From a checkpoint of a small transformer trained on Wikipedia.
Size: 9 layers, width 576, 52.1M parameters.
Architecture: LayerNorm before each block, no position embeddings, biases, tied embeddings, ALiBi.
Training: a variant of Adam for these matrices, 592M tokens.
Each number is 128 + 32 x the weight over its row's rms, rounded and kept within 0 to 255. Layers, rows and columns count from 0. Numbers have three digits each. The size before them is the row's rms in percent of the matrix's.

# o: layer 3 attention output (transposed), 576x576, rms 0.0168, rows 373-383, columns 192-383
# v: layer 3 attention value, 576x576, rms 0.0156, rows 374-383, columns 192-383
# q: layer 3 attention query, 576x576, rms 0.0194, rows 384-409, columns 192-383
# k: layer 3 attention key, 576x576, rms 0.0189, rows 384-408, columns 192-383
o373 083:166119168087120080096128121108179164162194137126166146084171132057125146069128134114098158149102119137142128092149062168155102140137099088095118090137096164155139103046170138179094163123128156099105127068078190194100160114061156123116116094103128071169104150182160047076088171202086108112126143081098153129127126155139116080191105136146100198136139111070141089124166079124060133098117162114105171226116120128165109126148083141147202102087138117143109171166156131109105128114067086071155113134087115087144120121113142128185134081086096080140149142147149129107103118117118145120
v374 093:119063155116119117138083126128147114140131067172099116178117147192107111134089109097085174093189104136140079154145118098121144154150140204133131134087152109134121129105123176159130109120117140089118121148105064174146119169117100099153096122163137142129071135140119093154146173096094105122133176156124157247139068103183129149126142105118155176117154098185124129131080122166048119167091107129151196213165151118138218124131115060152049123119135091114122143205164160103156133151090142187106163171138133112146177120151176179147070111127137129180147127131127099141104138163097117118
o374 090:162156172157121115120109124189103121148116138186117083095101177112142110108143132112141114138108103136115106117086139112097167123125158096141171099121100097162123152141133124198149126204145182094067094130122107118096151071150110071066148146178168129168129100142154098138147120091142176124134137105102072184140162147146152058155170097166109155115136126111090159172122124109071160118169141148165123157176126124142123135145152110152152080104054151122155127162115103084132141165155119126134134015144104141110127121122100160064184128084112160162131093133150123139090081116131159114
v375 091:133119158152138155130122101142173155150112162169147125081102117092172190101116169114147168149095089109130147106155136098108084113071145123100095134129103176147130146081051158087180176155062080118116095114149079123107120158098100168131113149104129147127090142083119102124089174122148092130112123127137141180089190120138117093148132139151066139176137141116158087109091123138104087123177142128185179187122143163046133201117138119118104164088104165097091134111101147175121119127124104128179113167130111125166166150143117101140150172163157110169118137107145129128083182113130058060
o375 090:091126147157083100123118173139141120082122163103157116108117118141085147156160152173058138106125091111090105121122133152086116136161146108117142113134128136073117095115107133127115096108180121220148147109078120116162161131156121175145155085187109075153111158164119052110090090160138122148101131092095187132146126167156122092114121118171169124153088106109107142082151164052078101103120071059151160136151062057055131216096164067094132165139143099158086097078094128133199096140105117072109099136098110157179073086100075139192099120117107111094090153140141158153114140148153104113
v376 097:137130111124063138147092096129132084122102147136162105135112082106156123102110115121105123086160153173155155109091103097149182162154078157126133090164166124108151147141129088133056139151084150096065141113166093126097080111121156114157118126140136130132125060185122095150170160178100099098155178099142069128152135082112127118078143131077121151058135098210144158108176139155126119141133139141213123134168118078154143076037151106129152087116172142146175123128184109170061168134120088129143157089151121188120043185166133165191093096169118156130189165094125193156139156134145116102
o376 094:141127173126146138086191118144087110134122108166166136127119091070115079146150096156180169164166094130171171136126137120134154096094142116143119198142161102157149110112206155045166183159090136163078120148143093143103152104159119110113124107125176141085121184116121184122164079127070144118115128142170146123161116120103128103112167142163093144069138123099132169100119129163116138142114163119102160168134149155191134122154138149131112150069169118155134162135062116188135097143196112124135106118099114154148147128098156130120138144063130076118122132179217140115063095089142104146
v377 095:109125129187109113161152189152137127095159120084079135159136138168116165107154128108117147152148074131139165126076169106104168140104117093072141129177122183123064135189087139117137122129099129119121112132118148127110073115133127115160100103172131174128146105189088109185131146211121093057134145127093109123145134129179130122133191089145103179096098200108089117098160174118108120135090120152145097121096088174188111101127157096130076128111098110137117082141129145141143098203168156110063194094125086090136123175070143170112149144077103111170122128113076135147145153161114165186
o377 090:076152100105148131120138110150148092131090173116134155140127104173084135159128109151091118129112108081085092139108130171086092137186154202088136186108157118168192142096094125146115067099115161100049139039121122126152115156121140103065129144142129182163187086138170132123148135095154114140110160077128104163080151106172127124152198104105150155162109190150202109154145087181170121119220134122147143159132099141118136107067155195075152154178127155115087152201131127118141173132149086176103148101173103154104162121126169156110111145141091140107114111110153050150132094121079140113
v378 097:135200091056119129129196128099138184083101121125130079180131104153127120085115185111153135182094125141156126089095133175134170099122127159130161105161142078142179094129157144169134166148128111163121154173163145134107131144112081142090200077113152147153081155153070135154072090098138226118165107118148132116146188127175137149116099154157156104182132059165161107139078120125045140134119122176126127199126086155082125138148106130120163144103128131165181133089109119090136127119138155171156140096111122159184145143062101110102137193123119120197119161116135117089130125163135089122
o378 089:129061168172120171094165174073097111110163153111133178153116139126100145138130125149051115127124109128166183098153157108137169117139152104091121114190124145080167160146152133150130117071195139187118133093080136098149150210120102105164099109137088122137121130094189117124128104116141093143158131127092098096178056149211085113100126117110116166163089021137128091055083132102176118126109104115142109128166146138116160132169061141162059190165183132207145075075118166129088131176085141133144144160109112093100159103119044097097136186098091119092108199137075139133150193138123144130
v379 094:093121111096071129179091142117127153138097146114150121130100127070170161116132192140129129106100157091162145101148145136138126163186109130118093106141128131071142189167156103164100088151159130130147133093116105101173124119129149103179115143117089113119135065129114119068139215139134118092073139171079099120162144157112171092118184125124109110116122098142116116136080151140124111113129116120177124137198137106120199103060118190149093099124081149138114096148156155085149095067133108124066106133095158170177143156132157091145125073160193122099118187123175085127139117116147151147
o379 093:106134190157138143183106124075063186110102127148086094158178174117154124131139157141194181104183125138176142114130080087104144135095093162146117166166202171094128164102163063081159170092100115144175127158134117111125103176100100172153123101078113038098109168150085187150109126105186133092127143141152141114139106147085091144129125198123129067088111094141137114078139112136173115159118132139047134115100101128115157086123160118105117211110063097118110108063176121071157114075119184101139117148105145168130152150124132130146070141162145116099132089142224172104139141127142049130
v380 097:170088096129142088096089097138143124107170070098103089071055113165153120177130129132180144161091096128079192086068175058111111144187133184096142174101144100178069175175168118145134161151128124143151130101126151136159105107115092109162110145131137166086135065147112087099105115082141131155136194118154109127113140138177143151161163126191068110140184141085116138142124145080185134094164165158123139116104123116112132189137165118142201127143136130147139144114146106110139170127138124161119111156100140121215132083164167165090088081099153170134106124110163135158150144199136163112
o380 093:163136119105175137171141122133116137089115114126057138111102134130138087097154101131097157101121106086074138138142129092114103131051152155167136171105140166116104032156113138104168118134124100106145168189190131138100161122149154148125089142080203091116100128062093165070186127168086145095126145136242156138105142146084121189109153122137169110161170148111188107130159147079155191141164130105049134199114145089134152144142140086110133117094126159144092103144119133135132112108142181141127103162146109118145176145169141160121123125160121120132197115085116155119115123151179149168
v381 098:088086138195091137098094121114132059110057087144156094087110175159110093169088145100082114115131181120178092136163114118073127135159133124090138133113118162151124142138171079145170133111175097164135143125115102168152126084139122120135133165140136149130126135113143101101120187170072106110115111100131170123127122093106141142128101105067126169120127144178159111124116113111160194099125176104112130110057138137125097147105121146170179163145145115184122104156107120100054152139101134145170082114142175157095121135098146067097064129213140134171164138133103145116127134168129113136
o381 093:080144082144155105115087211108119082126108155136159121102147131119128119176143172117143138084199110204119092074119118118118133144147109096117070132133133132116052070127147120180118110157145102072139063078122134114080109152170089124135096171120083120165124112116094094109149094176194103111096122128162143155147125103167145090180159147131138124102135128123167152178175076139124093171196118113153116159109141161114151125050140212141109092113130072138142129140146134127099112088204150130141148168124125153097086138117137155163096150132244139175104113097137121103118099080091133141
v382 091:125123110143126140147109141167196110142176164143118152121170185120152120122155157118136155130122149163055123124082124100069155152173116113082115125105100072113110059007153072145071165120195105148145091123114077150142165147077190151132148077165111081125068151188085110076133167102205115139077135073116118142107119100115102124085131198140152096151176106105121127105169136131126149084162129101142105156149164159118079046155140069156157201060119114090084151136121134158139054115095139163155080142096170121099141156083135193107079129171157109139150113141109083160127158159090135074
o382 087:137143249175133111086125135140188101136162167137128167134122104130144128116103136152160201116121145156078089126155065158139130176151117133158114109081109147041148126187159078124092169095105169150123153134142197104079127134180146089107147144161116091133145150150159100120192159060046092100170083110109098116093181149128149134154097129154135158133182128167101135132062133153181129097140180106139165168111053075141089097129089146088180102156092124144156140179099153085106095085111093159023115097100099084105090109129217181110139102138123122138083123105088128121128166150128110093
v383 089:093117089115119119141162090095158168065149132105116138121145139103098127145126106136112115143143075129162089122104131088090118124063085128081152039091155097136154149132126141085121100166091099144150165088139145120170123083172148142094173100162130170172124176112175118079160092112091164099115142154140140139139104114104154155137111062116154154096170136123116205135169127185083158154027143159120172119146102046133140131128144118076105135133174131189177169074077171089127087129123127153049161164110146135126073200081141117126141152086127085122108101109148152172065130098120173061
o383 093:090104143102098053089173129160115106125115102127110129181162151080127131158137079112143084139167132105136118163124108165137158133217180141125062122169163161136139121078128146148113144114154168087108163119167163123081128193117139164074082125166142214123118035139088169145133158069096068123095112156113096144089091160169137078094166090098134135170104178176120171120158133155129156157135141149096131130172136172096093116097148130080131118128144178150119133148110116065145136226168081117083072089181171055058077038142227106181067155153161141115118162132154129146132099077174151097
q384 105:098128143145158132132110165151098164097067057154214152072143147076119092135086051160129201157112072130179129119124127094129198138114149061171150101140129156081162142075137161148117071111147222060095108156148106130133086124167115109131166157141164067118169153113092124116125165094135120127085178158134074138137149161147131110116163166138109135113086171124072164113154124138110127148106092149147169134133120052130147192156148140132059143072167147137136114127130201146119216119138123126112131038122105145202065133141208119124097107111170131085137115093175133133150083123127195144
k384 106:182127156109161172122120169104134114114142118132159137053087079121153068091154140131134139095150134118168129155188105095152192140141145183141126082053147124193166092106097176090123112158099137081102131129107176136131099094158143120080164093177117125139126103089117141077125110126172102096128087113137089136108121176125109115164121138159190130049126122088130144125137134090179154111141130125166186160136097110108152140144129110133134139115091096102100140122148103104121099078117124125117102120127044135090102175152118114173154160131109140079102067143100097198193156152117132164
q385 091:208132134045157112086094124059159088119195102148122144192096138124113112087125168117128125106161105103137175138152126118167155153093158113100089125137100149065130156127184124132168160151112140108165137067200136208099175104068145146134123121132102205176166129167133086127136074117082165132093143111138181121115115082169137106136049145083149113110160096121115143131163157172103068113123123180151083115097050105106109075146085123180118137126179110118148097150128169158130130103165140152104146134128099159105089062104138124105138074102182163137088188195112172124143103144145182099
k385 095:137179143126134140136131158147122180145107118197111119104192120162114114082076094162122059201094127204113132101145123187134100136099155073140149135134140135097065120106168183148118085125123078127121101152132181102095080076162107136077108075084129096110140133108183163146155170102170128134094147176122110131184113178208149172094173123139102176107045169120103146146096104153136105104083139130119115134078141174162109139155168096111123150179157168161084128130179194195137127132118128123095113072120143078153116121124141118110133135203121101104092117181107124097125142131124114118
q386 094:141090158138107092108185164138135092141120161049156130144119151116126139136112112098134193113129083068155109121116121055109121122105104085185126073134114157074180103074135197130111134133146164138109137182120116115152118084102125096151129074075148118179099159125107173110184198129152118113164109156171124147121148104098123120152127133139148153081133149102113175090152093168142066114086140072117102130145140119090157189113136165110171101135120144089121177176117089112153141100064074154150109108103119129133125145112156172167130112081063122097104131073151140118143104088144106155
k386 094:106130135203166173099105128090086101148154131164062117149115140150130153143194150108092197159175141167224152172157181102092133163096118113112110145104152154130140102113089129151048076150075151118082135149102075166089107120133173102125078120125125133160114159121121185099112208109161141093159136129151094132129145131096095093147086139117159099068118082116105126119138140051207121100098105147106125149094118170151133156108169146103107176146183060098142138125106176123137074166105187178138068168148118092117134100188107135163119172071134202077069115079150078095124151116157153135
q387 105:129128146102106119124148103139108124111129125098145122175040094147216135084130178114142063173147088157102127107107132125211116142156121126069150143172165144068085106128093152125143131078125120111189136131202135127119146150111074106179120120156137158116098085116128187175114097197130163167113120164146119141145126104098059154149127130130100174102119111147100155091157181165179076128203071090127061177167116152085113084103153155096141072179093146150126112163100113182151058128145106135138101145124121166088185155132135150154147105172092158131155129109066136158079094169065165094
k387 103:146108092109139130103128141135146138163144128131087110178078136091110125111110122095104121152121179203108091142135093154150105151114126073182148136116151132129142128141159134130155096078125115074144125158090140128076185166153105117062159074129138111103194113113126113133152158134102189140130126178155134140088132127113139121134166131133122142153113112128112071161108122110080170163113128164056198086154131141103088155125145187007131141157117160146118142144119159103117160103131102149144158092123131146196125120164145178175145093143119177136147159118197106119107052114135076137
q388 094:012098128160155117127114138151076130136136144158193108128174175120125109117161089160153179077096105165120145125088118144077161177108139157163141180134149148164160167154102157103120088107177171103127142187087166114141047112148110128118115196186156052158126110134107123146126142152149118107144137080136079138126129168109137094127099190131094144106131197096143184115182073145167130151173144088139140181166162105132126176078164144078136067192110104175110138134140119100109162105071143180155135073144145104100113161164158136142124152129092115071172064137131102103077192104088142137
k388 096:135095142095131151123111131098123101115109130099166173133131103199165157138156104095099128102195098067144160092100087100099114172097151186125148146081079087114110095103108137130115155106179187126177146111110116170116123135105144170143102127200146135158117117226122115111122143138150152170120083079140111160101124124115093109153103124173104111124132116117149121109187135044139109193128104150120089121136143103100202137093159144155120089105093066114141143162103129132170148112154123109121130109178113083059125171154072162104169177133136088126120143112058125174101103129141131142
q389 088:146131109157153143152109061107125137141127110155100068092153110197146178120108158132150119117096165125190101200131137178078110144127062098120139139118094128090155164139082101066071157100107098121180147138169236141075065053167148110107122180184144178110153135119157158147076196117058118104209111192193141178111099110072192134113117105102177109106126102133127104084130158144187054143163087125211106148125156108078095119114106097130150129149132129120090082116115165104239117110128133123101097120105151160114184139128164122104103137181172157103161173139149172128159092151167147166
k389 089:105129204154100081165119156158120180124153178111158090192059127097159130103039147051089085107129141190065161129156112071153094146204120161117144090187170134102091173097122116131121081130119136184166100145106124123134092137057123074114121110165067219184081161090132132129144103115136159132089153110134108126150116121103160105138100124168119146147082167171197104141120150197105180105111069130139197117109096119123103096062099131086080078126097124146158106140131130090116157084085103106112131186155126190149157136078180124106120110127182172128110124098098116121177086095153198093
q390 093:071115115129117112146134186137109130127063066166123152071141160122133136146155098188103104147107152146106136123129164174163203148109053142106188175064122141148120098138171167103090078049150162089066093180110180122097121100163137130103137196157084171115135168087163133180111151140128120097121144195100138085151127125149164096148126121143126126186128161109120170079153131060063093121164126069142111211130137109141101159103120156145136142103143127133149118075102180149097134129062158095159111075118126097149131086151168126098114149103083125105180071114241138112109148125124131159
k390 094:141125166121106117150100146143146124097097154130134150152057138109131122110198131127128152098188165093125131134120097095094102142184156135100103101122173142080121115135131169130148094098125102085119101109118100095117098117105080090143115108064121176158158085087089119104088144093042135129088074131098122137152122154099154146153126071163103146103182144079097147125125123158165092120149124051150108095151101106150120098089093129104116140114143124101132133163133087111096107112093062084120150105149133177097152152149130142152114087092091122132098104126130214113129038112211119101
q391 090:113160090118087143085137130107088129107144140104202175132124168065107076169127088101094154163084163137151151126081079170072112140141161086141159150121131159096125121125118150167110100112095167111114127150065129115074147136164170110117172122129106138135134096069207151145137141104192123154115167143044170136170166144173134150132175135134154117139106123160166112138158129103106115139091166132159113115239158168131101163087132127144115162100136173204136144082144209097132157133168148118112073034119127115152127134160133179145146154154142124148210068134188102117136188094121088117
k391 092:127095139099112136151108074166123181079152170051103067116106126141119121170124126096148111109151103027096184115144135185125129139164207149122123084107144143102144124206151155182121128121123139111101075148126156132143104103134091112131140136089082124110134157153124126172121103104069091121086126113060073146112121127129122162125120073171096098056138147118116100103090137181060076142113135104135147144124100139098149085076097111138139126068148117105124146117059129135170115110132090136196112141063155161129127141152151139148071213158119175098130164145153085152144110229185157139
q392 102:143130102088115145079091128160171114112136122128069113125149136148096109123146094141077207140188116076128114132140104068042119129114167177121138130122094136126086078131114205152168118179170176128117102160127162133116104134124081097168091122166138134132137154133156128142169157090156178134132075104113137075090134133131113110149149149136087147145097140136092112095118119112130080160119125098108140166144083113163185115122147110107145161115125122119076157098117116121120149160088056171166104128166049146152162162144137176109097135129044072140102088134120119092091150125125125112
k392 100:139169078187144111100094140082097078135085143156178084102139134149185174124168172136027147105131101147177117171168139137130128160130058169100150108141141155122124149154138096110164129099096182084141125145111164177119065145112106130125094145140174138157097101146107144154121172119159138036141125111092160148162135133084068111108107183081114111148114093159114152088153128139133095125177123036088120118093093128125127189152121145131137081161138130139182115126117101155125115178121137071103126134110128128128141103158134110148091100105146186133140161138231157147115199153125087158
q393 105:180161114152117128148103139154163106133114079099143152151136117087147072138129102055128186164115114078176107118148134133105164151119181068180094154161143134129191137115168122154146185172135174169042116123104065121210154135094157116119141169086147138128139128161115128133149107105120155103080142121059150148120113177160063089145144119130171158094180124139115200110157073099046117169082158145191117087113123093096127180147115164120122071047144094137145087099109155106129179141132163082115108088154114125142125068091160111172137140105159112141117188154153147097131121148128159075
k393 094:149129155117142162116107134092137138114084161143085199071165134173137087082128146145105087158120090122131166101124136141082076143173145128141126167155114086130165069129142213164170094169068106146080189106105168115103180080202104081105115098107131045151204118091110158110134134093119135121169173057128107091150079205206125160098130183165121121139142152069101118158154128094118150079074159120124136114132181117170125135107095132162142177186097091098139142109153152190134141154110128108075119143114120129163148136133122144171144198086152157108061135169103149165107151146170178104
q394 096:090147127113108128105094059133114150107073107163111142123120126118108121157122118092112177075108171122128130117090088153090122159036107177134132086142096156119139120144179141148147047136128142136131117116129105067150164165110102125122166157075065096149129119143206071164137204150186120139090112075195143134064121156170215077158088142145088126131044211168176119139092123105151175165153144142141176143112107127114116142122158130090109133112107083134182140139136174100138188103090078107162099120130129157171137080194132191092208173099099134109125130109135104150102178104141094131
k394 094:079103134066158143075112120087140140130109149106066118118193129176100100097149105156116156130167120150081091105120072098141148112148167163071145153118119133125103124136147140118132191146152185107075133124180129196103137084142181153123175129128125101102117122158133125142119151135110069142200108116103110146114122098124064144119076099192208125128115099119096095065133110039175125147128095124121141125133116063088159102074088098162099130103101159106149159154067039124182171218141111071148131105102132155125111130196164121132131121126122163116186102148125123141164128142120112166
q395 097:191182126103129138137137141133102138130108123097128168091155145127037098148169122143128161127110152078135165143193107164109135163137146119072138089139099134166148124096129151131127098185180175108117147113068102168149142189127163118113112109173089164132161161198162100110148163130206144103075134146138123130134140083080098042087127171178165078170161117088098111143124078138076170172152106174149116123136133084079144170161092068133135153126140120080111149063091145080165137143150141164127166081162101180106089112138137128147105129114189153132125095182162130111176123100141152173
k395 108:129163173095159081179111079080130153082119073197222104076159110127109178125152141166156113172113058110075145130074131131155091133137073139128099098133096123175151109115110087151134146072082136140149142112112104105134065101170122104143077159153041113148110079116124121141132168101172098134111121137089083135116112117104121103134089175160139135132186171096085134143185127128110112075111142080142167065102119102133199156105097136125155099198158163196117094058162069150105111077130121111106157144116130149095047112140120170137083155135165125123183137163097105159127146111073174084
q396 101:105112109129117120140150151142106178111106119211122112144084120166200160115139097132146158120088148153109156133098107153153090107094130159110120115157108141116100139124182147102133061034126150100160144174135171096081134135155127092113118108156090114155118120084175121157136131167134155102160119175210087153131110046066154152144135129097132125197083129184132125094096150117138116112144095164140143136150114153146114108129135150174105164136101089175111154181157165101134181134116091183166135175102130138174138131188145084074112084145115164136192091085101071127136188170134088128
k396 098:141129116145101062122142143141131081183164136133138067117110172112124176121127064143064132066174166119159132097144109130132096127068118156101109126150130121134102119154148088175092117116114144090146082178112132129155086157088095116144118127137189107096118110128103116123150126101122123166070091147123146162116137121092133144120069090097133163079127103175153156086099122148112112165106074187104187129209138132070196082118148138126093106094088182112092176161123071116127153053136097142161189126170141117148113163094133157112180078149141107120174130084122121096154081113125086129
q397 098:098158106149160147143115126066085206111094156130156080137166105128158146143101086118208093061134148156066187129145144098129159088135132164094118101146105138091169133145165092098117123136123140155191126106166159197135109117129178069087099141122179063131090182106138196126118088121146143115103131139173173168172140126056113126106146163108115144115115072116143131123141167156098077078173125079137142137093160146117071128141115093107094149186101109137135102156086205138162108121168078111144086139157101120130155144130207112118106130139108152062119115107166140134102068150130149115
k397 090:144098131100120099164149097152119153135147129143180086119018181122136170105151100110142144089125111178147093160164115143164132136129092124148135103132148131112133135071118117041144089141123150133178062146159130082127104153104096155140187049153112138147097154107117119155082132144135114169127091170171154114113104124165135113140121115126121142118102098137236109142102096147139114129156093080052160118140122146090127129075133232139145136105079156211109097156094122128146089061118134176086154127174149089135092165135132133184124078148164107159152176140136128146139143113125109117
q398 097:142100159136149130153104092125136108115115157094107056149066092172136140137123172155168133119156123161139167167116149105184157098163100124147081095120122116128147174145161136096147118097065138121165110098144117126120114044097123090091150119146142112136115150117148094092072097146134146076125135121158120186105122053096139165151120139119145126105069098152167127106118185129166094099119096122120155168083077163157065120105084165109090150184076175102134128184089098149144134099127110199118095185171136131152181142150139156136157142185139140119120180176114075111136132138176122105
k398 101:053127101176058098105192153156118120125151146078147068184108151080135119125078107083137137042170109120175139146180209091156061097125136160134172130165136131171111075138088072085186067117135122136099148159144140106130200128041098138109108145135124103109122121108059088069134107110104107130150118170147138120123072125122136146110114088175137122149100145122169095189082162110126130175078086128145157162148126097107176142162126156104133141138118167185132119155147119093124123173148130134141104179174184143098136135120158118092132130172115133191106153129112087119136142100138117161
q399 091:136121155106122137098109086136104147079137141163136104102155145138097094136092107194163143137156160137176152128162120145200128088165104117147105098158135109165110124153164055179139109135152138113196123135159156139171150102090118130083103103134209120157149186091086107102096152145136130152149114138193123155118137125127095098106139112102133149088176174123148172162104114128089115101154104104127140180096112118090102166085157159133185125115159096096091122171151095129112095109182139137131118125115122147144143120084187102115120190150160154130237134122105153116123130091163177086
k399 093:133097128083061061135151114129083136092192124131123158146132113147094050129144156155177142101095069110133143123125155112143091065100148133085065137110088186171155135017134120117119151100076163180122127161131086087109109144093178177152173113122120167106077082138095116090109116148100141139139062124164049071120153068137118182159112120149173107091089145120127111170116169138142117157159124195154127101183097095103100120119134134199118153119116203132112120133184152053176147177085159092103174187151166143142087118115129161159120118146108106147110155148090179149127133104163149111
q400 098:097104139107136138128157100143164169135135149166121101122095097143158124155081142161157117151131154143144105163062116116126134101089091120123102124078069079135092142170088145163155090104101117106173123178130117156129091116119145112149121155130073124116118113100139081104145133169099136096107102171095030089064145125135206164120154161148156111105141088137171109136123135144179105172101088165139124138176152198170151120146135115135124186117020106185118145146138113123147136138111119176160144152104094155245155200087130138076160118160135061145112163081088052135126139179110140142
k400 104:077106100143134142094112123171131061143122068161163101130178101099149149162110157136114139066114133095137134173168163137189142111152125125123169112184128147128103093138162130191083139181128157095123104130124130137144131161106177121186127155148163116142114144124127086132187084139112089168174146130128157080112130116076139092126069143121122134149129155100137095079148152118126097113149128159098135101100133098114153116122111123158098112128127161142149199132065133153126132145125170175130147175151109170163139155074137181031140128075117140179081179131120152176165139156144102186
q401 101:163140158147105145106105153153128128127174121141106169086182143133130105135159097154092162099160078068145169102116100139053135160144120083153158148131023173131100083144216164136169155103152144126142078110099186151095097155157123137146150103117096141146109129113164134135186160103091138128152116133077108110159111168124121126149117173156155102138131143155112129123150112114135134164094133143105092116158118113125131113157163051161131130159113105143140141074145136109121136163151130090142112119140094124149067142166138145102138104075070124204136090114128127111158128097140112131
k401 096:126172105115153144175109149097102128139167189146133150040179146155125133090168122167083117187105110129113194127060077106067168149129126145122148125122126153149076099146134135153086088155114147099145116141126167211135101099135108078137105128135159134155135081181177175151127098116142075109136154114132142152245182142129086057107143103060094142095169136118069176081139129121127066079127141120162148147150118119157187108088084091144152181158158099109165122111126114144121083067075105138127128108139152142081123142121120107176089148091102121122130124104166136115132211195106160169
q402 113:102167084104139134150124120109124132124085124140144129135106109164147221118137140125127066127093136193123137145088148178178101140145094133107137150122152140131078190156133108056083078054116064125173194115196132155147097126162111125117106133126161100151134122068168167156053147211161153104093159194155165197160176116066145181125206170102095187109105137106152138094121139186190108097163117097088099164129146209101140145132140198091163114166085106146158111150163131130115105099114119144142098128138178137155163167141174098144137123153124168163179141106168084112114164200089115085
k402 096:123079156121121108168138095112148141111170134090122138166043133093113146109070143052170105129156132116131120097116110155142114167119121144132100123142156081068106137121128099134148091135076147115156106153165107142136119191086108157096153132109129165115176153156086060158171061121136156163066076122175074172125137038124153188156109090168119175103075102142121074141113103139155135126135074155163098151118150079067120104109089185124111166073107173067139115159087124083150135154129111147184136175133176136133157084147161163133132062206131093110141134092143143103129080102144062093
q403 099:178121126155124111118149102114083105069150129075162137117102136064087119076142141110118121175153100116119128096152152097081128172155191119173125169105161159133166093067115108196139160191124125172105136127071109132194089137153119106118097083127134118096120183127125187132143117104118130140084164097168129098117131190119050101131108108141135106129183134113095163114113079096082119132133177110117099089110098121150103182163157098083121066083148133107128117134130074135144104063106146105130150083132139141074061110093123119176191121115125146099125138143114155180116077119080117060
k403 095:149106134152151213113165096098143121085104155132153140091152067145130115142145167135120131105065121104103096152144101107113119082133136146147129170145126146123147090094084168105130162136166084103121177086128118080116096099143160154148149125130078164127182092120142174116089129111180118115193118131132189114146137162142136089130176134134161083136135083118161086105150168068142121067107225131125077169144151141197088119131133106139139145138197102118144129090116153155139103111098175161096097094114122047105142132145133121092110162104132126106102082184067141156133156161090168153
q404 101:107142130109143170110106138012141167174113127101123137103104101202165193091142149084100088080139141190117173178131141226180052112143098169106128137131147111121091142144128094127114131078080122141183186150175155108107095146161121129149123141166169155085114103110100130214107090144102135114146095162155121143133117095049128175149152142138104126159098087129142106140110162154134075124164111057087094147112107125128096081094098131153128154195120150088044139152108145185160083096125121199150108174125161135065127141143115181072105170132175163141153116100127142120036110169066089033
k404 093:123150132151109043176156101122140122149100121068101112110089169148081185155106106119117169104127189126139117140104173182131111123149139137113124167170159157092118153131134108119196110089152130102208113158147148145127164157142101083115127110111145154075193172114135104183117115162079125180040141147129128114111139094147211091137140114136128164153138127209138129127098110182185125120118084108113155096121127144142117117132147155144119111088081180196143137138095116092187088146106102152156109177110150110128139119119160132077109033144179136205206152093152151136177067075138131111
q405 096:092066199158151129101118223154162094106149177161083091158141075129108125151135142070190115136154130163128129125167064183188110112169139192128146136134174142086094110130154130156089156158179114092139116152191080130164139125128078130103128109106137131133165167127092160119116110155106148124124083172155160131106100135109085159120103055155102181101127114039143107111131188103069114087137088127134085169129103131125128099156144147124119070120161193137148111129039154149119132090156138063148151177134178115094107065134090104109134090082089154167137079108152161184094075188111114116
k405 104:107137158161113066095158175102150182154083174109112148151063121071160122082130092164176130183108164139113071113105095186087169131149112125161075169151143128112108119188098127101182105058111108150181118128176108121160175173131148120112165078137160125125142144072138164091128135118133157155109116167163160118174131087117201098116145096083141238123111061121114116108156168127077113114120143122136124110192112180143063115119150179061095119154114109100107117203153149097120113085130095124117088074108126128150152131111136100078153115164119068117167144150165122107132094080136061109
q406 104:120152112159093124134132160108140176078119146140162165108161160101092194183147072131101162138132091111173103115080104095138116140110145110162159121087056156182109109113131129180149093143143086121083124159134210158137091140176158097108095101104144117131175123110134121161165102144123139137113108161113089119134141131167117083091144172195131065145141124189102159075168121115148127153126107134158149113119136103124159133152131095185094153141117124185146133104138154105161170184130115158099150104113131158170099137126149182120101102117158092160102142120184062117186167092143135170
k406 107:136176117101119158130107091161156103114111138169162135118197156150157115176128108122116108130103121048141137146118125097102175131160133160121124118119110167135102169190142149092109119134108135128090078136149134147146049132146116086188151125116130094131130120187135119205147121154150092149170115113095097133186133128096127142115123097074139104056198165160122109114135132190168132128124185091123204192159133139129105107097067079133104158153159132093119149077137116160140165097051149154127143083052100152080141157183167116108110187070078100095074093116117165181197142140153146158
q407 099:117120099074120157178195109098104115113118140099149210123118140119129049122104094146101167101097102098152149105179100075087101146144153113139099154137129109137139135113116173084177140147166111125115089171133127092077086134166094081124141125127106157103160133127162122145189160126080135150137119107081098098131142128159150089168093147102124061109212164160036125126145107129103106195152152105104135089123161147113143147158106095158109109075113121104127110053085159136111154161113135080135089098142080168155041115121119126185132139090088165108130129110177097108180064098130095146
k407 094:153145088126188215121137127130147074142115180140115182083133075134134123126155114142106147123125166198110118184131091139046151141174111196172155095130185142165095124191097127156107160161155109131080179117060118136119039157143151068149127111141147100181103161202152173153143167163121095051195189074131140142137142159137121112133101114103087102142197165135078201104148081176156089097100107132083124114070124119191159108101134090145139153144125053118155169101188136165111093146086129183099152114155118120091143146156123145119117159126124083105105066124078117112119188156115162127
q408 102:103131089104154108174117095160120152083123086131209074119126122169090118107189122147120103138118161132152163118117107162167110153110133163134095091120075109149156098105119107082072115099085082112101137125115097101180121159078108169134150186068137067161104133131091075113145107152145107126079144132148083148156141101132102136142103166086100107108093084123175142116116165098194108102156100120122123066117096119113165143167111141148150104130095096128109116177078118177109210068141125205147127111165129127130145169123184103106127184120155134088134085156112176146171131099117157112
k408 100:178086187096135116076172064134101114077092106094176079144107129147097057132147124193151148117125118113186121096138148106159083140105125085145122172105150136158180111134070107103096104185157095150197111072138144132146158104114153133166153139109105180091133080144145078104142076115112090143130082129120112138107178122096104175144143034220127112128137157139158087178084115126133118135120082127082105093138123130069151183173141135136141110143076200130146151179155117080136209173179131100125110150099143151174150164175121113129106131178129158099138091162091162159093132123085156127
q409 092:147138139111139146163121103173144076115139122128138131115112091102134095101171127139187140149149154133108146097171100137151151120094156120171140042170137143169175135103083130153159134092194078152117103099070130098169136168087102159087129181138143140147157148151094091131135128140183153121123151079136124195132128168120153119140135111111103095116158141084149066146094108133163123168129158130122172100128095078103131147160089132068125110102170182093126150159108101132126118128078137099137097126171121053103166109131140143141196181105085141146150095101066127130131136120153112095